Weights of a small GPT-style language model, trained from scratch on English Wikipedia.
Size: MLP 768 tanh GELU, vocabulary 929.
Architecture: LayerNorm before each block, capped logits.
Training: a variant of SOAP for these matrices, 257M tokens.
Each number is 128 + 24 x the weight over its row's rms, rounded and kept within 0 to 255. Layers, rows and columns count from 0. Numbers have three digits each. The size before them is the row's rms in percent of the matrix's.

# o: layer 8 attention output (transposed), 192x192, rms 0.0422, rows 40-63, columns 0-95
# v: layer 8 attention value, 192x192, rms 0.034, rows 41-63, columns 0-95
# q: layer 8 attention query, 192x192, rms 0.0341, rows 64-72, columns 0-95
# k: layer 8 attention key, 192x192, rms 0.0338, rows 64-71, columns 0-95
o40 137:128132135137145183128129133111099140127172126129161121118125143133161139109159104114128116145104158106094135109127111106117105098102153152129154137147134113143122149100117126185151126141109118164106155137105140129097098151087150123142121124090098116136146142135121103142115146106149155146
v41 134:125104131125139145133117145140134137123167090143074122104170132134100101117149110161117172105133146099134149130145132109134071137117150119093136124129113126161114170128123125133126122079143096094150133090100133106141121134147140085126139140139143092124181119125123103097122143114094110172
o41 129:147102147159148083119131129169111113121101137082110091082136133168150164183106094141124133107110140131159144179124178140104123120091126160159159121129166146101139112112097161137128115157120144119124194098058133139153141108142141119157143082155145129114144130136116123133145111135091123117
v42 145:128129139103128109140111154101098117134106118110091125145080115117150115131155127112097129127098121113147137164142100127109101168135109157153102165111135110188144139138147120128156128119078129166129130106107138101111164147118156091115103143159138168069114150174124122167080104156135123122
o42 130:132137090127143186087112130119110200154116101140113128104170144163133146124127141153176154128129114130120127158139159113138147144131148163130122084144144124127106135126140170137141104124189129106127155130138142116198135126082125120127163120093085136182147123143089123136101092119134117108
v43 135:141110157165135119093092098150140111141160146125138127161116158169130133100139139123058138140128141086143126107122144114088087098160150129129072112137166123134131121123118129164154127087163130141100120134091159160147144159100090098155121109153114080126145134127096133117131083105129164112
o43 127:095153137111103142178163127080099148097128141131116158108166148148160129140089133138141085123126148143136138118133173122144152134093131107132154133107118146077123127085101129157151116140103188144143147090103071138124146092152129136124099145132119105113115125105163140114080114139163144106
v44 142:139139148142169130116155161093135153101128171138150152113149114161107126099108125129101132151102101096106132083104148131166133156121121110140160111153121132150097102155146132160135090106158122160113108117161154159166142160143168155123122090111106114140127137123143119098142137127127116110
o44 128:119165133090123104097129110130130113148139110147110090142154143131109142099136087157159117120103127101122076116119158136159110188110111118143118142096119112155135108116132127125143141108107143097098126173155175127095092107138138146103081144114132140082132111132101114128140125121164126111
v45 134:164110094129132095155139155103144126146141092110123099126179132093101138155123127153072151124091120158085126104101146131139100119148131125140107164090141141120143149156115119122133099134156143121151096132086114158122130142123099137113149131078138125121139092132120151084120131163121107147
o45 132:044133132099119129134114108124124126123132141124124120132076123152111142086130085141160113126182112078125102147147123082121129147102118111141111115112128155137084140123142102094139139113143132147125140106118117135147148132107136114124088117144146134173149139135106096141143094134169113161
v46 129:122154125130122164148118145107099121105152117144141130129143126127146140113150137142116119118153104095109134112113131106117167084131080119051117148102093130127092166126162087110128115115163127161131127112109118128111171139153098115131113098119123130153111099159089112101140118150141119102
o46 120:052140142154099098146126140135142114138142189090154142145111146181126140126190149110140116146072144128094126164154155163130118130143202173119135170146077113125144130142140125159110144099164115121122139124125118145157103095123152113118142148103123122121103119173172124149084165130111126103
v47 128:128126137114135153117187114095163109113139126177111140111104138157134122117103150168126091134103128154110116114147114140144149098117114145153108121103119116125175122137136111149132110108123131111105164091105082156142164114097146129145106168141164086151137142125163098137095107112135116147
o47 120:117130138156140140144085188152110104130149153103116116191148109154101106153146120128138173132123156130137137149113112124140130104144113157170102132143128113171140124106137148144139128131125110123126112119122135103169104128154122138151185149204106134098154113158118129085136107149145183145
v48 134:105150105150131135141158119120131117148117189119118130107113128154112119117092103147143106082169111128126129128176058149084133115126158146120113135141098140151104167068096173159153130123137117164112142161128141129129105162137158119144124173116103118155109135157162131102136142141131100107
o48 127:102115138117096151118084138100134122148123091129068097085126128124148119128148118112159102141146152095084103142161152089160150106160119143116142141065160130146134151147121148146132116104110092066141139171096097136093126112141120105096164139100107133113127097110143169122123119127093153125
v49 136:145135083177108093127138123128141146085120155142160103130153108152116154140098148103129141126138109169140117188090170156114112136110137121121087117128134139123115124203090112154148134106127068093164124121124145158134093131146113089138132114151189114119112113104135151107104109122155111141
o49 129:115127139140158139130079145071164101090147105088133115097161144108167171104104129148096111124127114170145162118109122162120123109096129166171131125109100141156140103135125136110125123125099115148115162120123063132128131142097067082158140127113154090116149165083119126141117136113174117179
v50 130:108089107155090152108090114115153138150154103150131098096107124131126200143094121118152116125106095088179161140136146079142053100101129160161131112143167155119124127143178110131158149138139122125153114122104106141165131124135094128142140123158121151129130174097100172130137148163136141157
o50 120:169119119108137123148173160150109116150121122131127137109129152159157158119121144092111131132157161107130152132150078170066149155134139164115062148095117141137121140077103138091133121131147136117116114110154124102103144114160114119092137120148119151167077155135105131080101167153109132116
v51 136:108130125097138113070115134141122117162150159146107173140127098120125120129116116113121126127160164139128154105114122141070075119081083090122142174149132154102117108107185140100123131161141126101128149075095165111136153086126160138132137130124131119156134101155106114112137126156141163109
o51 122:170132153125169154112169174079110136140092093129107150148162138114103119142160125141114104113119118116159139156135146113132135133150161128143127135117094162149157142136153158195106095160115074125151107174069115145139170161107147136115089117125133136101193086142137126135119168153082134158
v52 137:117121085152123134111142170164170120128154131121155103151116149126107126104168111134113123145138122100105089096127117165131106093128168121123164122111102147151129117118142126112124152152077092109090141084099122132116092127139165136133113117073147128141162153153107134119163127135125122117
o52 132:163094116130135110123137147168098084144157087124118148098138093137127149127126112133099137115154114182072173146086102112176168164152119088142157139133103111156155106133103137132125104151189152145071139154129166131138124141134130148136113153116091126121123106109132131100138141130139104118
v53 129:124106133134138120119141133150118113121086137111121142156157116116130182142133118094115156081153137105105121119095113125151151132133129143142120124167155096126126151153148147081173123123148111133133137123111084163126127139112124150167081162101110129116149148136123146108118211157099111125
o53 128:106080155117099107118127116123117172133132084078151137155130141125133082137160158124137139183118087152152125160117112124179141123102100115187095090123115147120095133136158162142129091136119127103102126100125153095155140148140126085106138119110110108070142137130141116143145140145114106147
v54 139:072133182133135125140141115158149111162112104104136197099122080126136154163116150115134087127133152119138125137115136111152117147118150102141150163130098138109107109100151115152128095064133112127121109156172112100136169115158140109118152107151108168136100142127134178144118099141129100123
o54 128:106147114156102123095113190101097158114140123177156128121085117131100123151152119093115141156107154122147117101169128095098121109101132133120133132111178123140130121101115125157120176125082112141107123126080151168128134133121089145128155157119185080149168153135129130131171153138120111126
v55 130:176146099160115090125127122154098141075131112165098139152170138110155117106120177138144138145141131104112125132168119125154147123127112101153117103067144158128105148184187094075111136145111146155053137121115123091105101135140108139124125174174112155150135131131135122146146130152133157101
o55 129:135087140125076171102125130146136132145133110122120141150136162160114101137107137115083151145131144087131147132102106157140116127105132144112135154125113140086168166136163105183114134101168114068166117126129138119106137104119165090125152127093128107079157115108149101138127141109154095154
v56 138:154141152133116113140114151149092104113189112086163152150140116152103112144149126126164128161118053135140150103155156140118165137137113111123147129134129138104137105094136131132120117119109107111129106136132129139099114131147136204109191152180136148102173124095146139123108105118186129107
o56 128:126154123130155115121090154166153139140093116108136156117114139094145106118089094113118136126150175120126115126135114133126114114131155151077111113165141112156121133140145162137133114207134158078121125083072110116139146067098118145058157128142165132100087127144120135111103139109104108146
v57 139:176110134125113130133144114138123142142125104139120154102129172129128127164115122107110173111158144146144149157125139160097094125101123143126155114099108134137107141114144127137123134164140168110132118141099122138128168143117120120140112107139145172085134129158110140139144127138146095179
o57 129:113125130105198144120129157131095089139104118121149140174117145119128139104138118138161146126137124131139152149142146106110141113099093179148122115120100142089161072101064097082154142101177122107127145136135132132102123102077153125116154131123173140124128118143143115093125084154115148107
v58 136:080131112159129139107145086102104098102146131130113131124113090128133148126117145143086152127085155150111089092151192112155158139164133143113144106091148139161097128111165135133137140133101163114099108128100135103178113165123107105128114097066157163100129135133090144084185139148101097099
o58 129:129128132152125123119146183092120185091096175081154100119115105161134130148119099132146149140150133113109153141165139147138140134118113105155099183097147137107133095096138131104154127119126128117106100168150103148172120151128094140102113141109101090144102100100117118165138108114116128132
v59 135:143114156100124116183143149145127137120120117136124108151092158160165113094123137114150149125167142114143104131151110180104155141156097153117157113130167097151125140151124086156097119121157116138116136110148128137156141129162111112097109141104150160139109101164122162111123134122129122102
o59 126:125180146112125101130113130115138090132160116126121117116169132120142122124105127119116158115101110129112107123165145129162155111153141082185117142148105115071073157139159106144123149153124104132149142174083169137165126118135128119139172090127104103180110121087134130095108125133121117175
v60 135:162116130125139112075134156108086095154150140124177165154185139133140131125126140099154106103146122142110150132103132070154162158104111081143148117136174149098130125107080136147106163159120166099125107141112088089128147148113140128126132162124123143133147148139172157125120107144137120102
o60 126:131158091113123139125130142123092105140160159145139182138139115145135097130098143126100122177127131162151091084162140163138107121131113136154111134088138146192149112137143138100163161180125142139131133129126102139116128152118133127108116120114128149141186096127147112143108052132132168129
v61 133:122143111144142166171139124140135099155093151156134095113102108151151133117146105074151106128134153104115145168134128159121075095122119097100107090089126077140131092094096148130101086142086137125090131134169112117109148140120105119151129144123117147140163139142128117101137106129133138105
o61 122:143093141137104121123143107112152081114150109140119092130178137142148091151139120109108121093172101095135154143147145119153165142137106125106111158200144165162127088154088104142105161122116142140176150156120107093125127125127121127096110126140094128134126119159139135135145122095146152104
v62 138:161081095136109113144123129145121098172133092151107141107133084147119117138163126113147093113177162146148130118125160140124127165141123138150139095122139162128149171149175154142140154087113096118161112160116128133099122144193163142126108121113128138135175145165137134176149082130136130116
o62 130:196124157103155139159136151143117135088176172136129143152139124122166133115164128066127161138105125142087158137140122125146123152131086111113129139104138121146075090104122136125134134126126142125133100141117132155158106145097124099124146132141113105028129145109156129133112139140131090104
v63 148:099116144081109128139056140145126104157101135175116132128111159102161125136144113105114167118130174163148117104121131128106146164145120157132172139105121164117131129125142123129111154107080117079148136142099105110106131105142155128092122090136127149143129167093162131130159103163132159145
o63 133:191176128135126133125117172137152133115170148165109132126129115149136146117097098138112150107147088141161111145122120098111143159142112142119126145140120111120113143115180130160136133131166127103137112081124106159112132174098113176123173145095113097101103158150168095118140156142107143088
q64 101:099115141148140181118119155129092125127131155141143129122156136124110117148149146108119114144094125133123122132124143089173086114164111095154074135115089179143119141116180090149159112140138101140130126151091122140122126140116143151094134102115116111099170108141155160153166167139138100152
k64 097:110106170111108160093136132159109097134103149101106156167171086095105133135165151147110089088140127162088130150109128116132127152127103117165108125129104171121155115093145120112167105151160142110109159126107096148128097145130108105104129144124133132077134089158136081143160132130188116133
q65 091:094107136131121106123145123124119111181124144096111132125160128117111119142138155136141126126089103175157157142139139159114119144148117124093141119097120134110122132124163138091152148106141099104111141173125100118179147123115134105150134130123139126119116147125114104174144096132122124139
k65 089:146129115141158105141130137142146117122160101140130126132111149147095127150144101136131127140116116147148115151134147121084138135090137129146151151107136081076092170124132095106143181136067159116111101156058112142119132096126116130133142107126097118101144105120111123151095090064104184116
q66 096:131126108146134124120111139117096135154123074122096134117145145124145141116107148127156158155090146123108136108176175112157090115115136143096108134113113144122137128150109155110133121117128125151201175133175102152114114145128118145136121181095100156110100148117108129121131129161127157144
k66 094:159120105154114121078102177152134155081168102092121138100155138145158116128131137136145169146119129111120109111149150164078104179118109107118133146134139157114123146124118145144156113114119144142184169139148103145152129174151149110146093131143169147159102124125102107133119123100103150101
q67 089:146121143130104143163158157132112128101152163111142121135114171150140149089118084139170167124145176149159146137156166087151130107164126108115155151192177134146119115119192149122093134147127123115097161107123140152150133130134147155173109128108118139142132147080094127132141126118142138098
k67 087:127125122101122132131136111112113154130134147141080131146139102073159156152131123174135135159149123132172106103134113095114121181086093122120142150154118115121167122095128195103130153149123181126163143108112140188158109148114095118114101134083133121156137164114123124153118115124097126105
q68 100:113151126168141102130143097098081081099150148110124145145152119152157118144138147148126110156162072150161089121098120134056136138140111118163122169164122150122163134140169121144115126130143119130147150132145130129125127116107114105079165107114116090150090115105107131125105134128102094143
k68 093:087095139159121142131167107128151142093131140076111121126135110112184121138140148149090123129134128123152146191109148097119147134155102159142121180123112146063121131139171084122105129161102105154121108137143111139125126145105141117079102079119156124119084122150129177120140131143133108136
q69 094:160159141130169173108123119078141102114122108132108145147108114159093085110136138131115146149100177129088094151133149079108148103121147108146141163127134198178074122114099182141124106139132154128110146119157120142161131150120096163129100123086136068133108125164132105121103141112141124136
k69 093:162183126108147137096151121140105202095156112111140110112124067107149127079150126121123125164099146116094135119142110144145155147138124133115129155142127133132121171129082132162108088117208130137121112132104118135173114101089156112086102143130133131156095119184150143124123168119144122144
q70 098:137106145136130107152136128156119133123145109174140109116110139126093133176139115086130122144163164161133114057118121127129087100103113161106164167121145082115177133138125147148133126135125138129138153072128145131118123114136152122139124105112169115116135122152111135125150090171164135103
k70 096:099140137125108143132140149145134090095088097163148141140148148161134100145140113094117120132172152149163081110142133124111134169117112102126129130114124074139140134141101157126107119136127133139119141124098159128142170115112120089109103130143146089115100101174153135126104147121111098117
q71 096:158140128082129123111127117130102127122130081112144153169141151089127100161122155136152097125145149140115110115131149131115120118128113150168158111150152155155131105172080115146106126133134137116132118176132121100106158131112156139147142131153182105138147166113118113111136144135140093123
k71 092:122119128079130150118119140095123122164150102092126139119116149131130108127149159114140115139113174132149150132167082116122094119155102113080142155137144117089140134152130165135091123152110123185117099149148143112145158131098113145127123142133168122097139166095087120103115170104099156105
q72 088:117124102130109110139115124088081160111111130157131135127096172119135146139093115111107116112123109100119149160088163154146122126154127134096138143100120161119122169136146088133144142105103139138120147085137174123097190124138166140136164148098154146088105129119126091095176124149119117136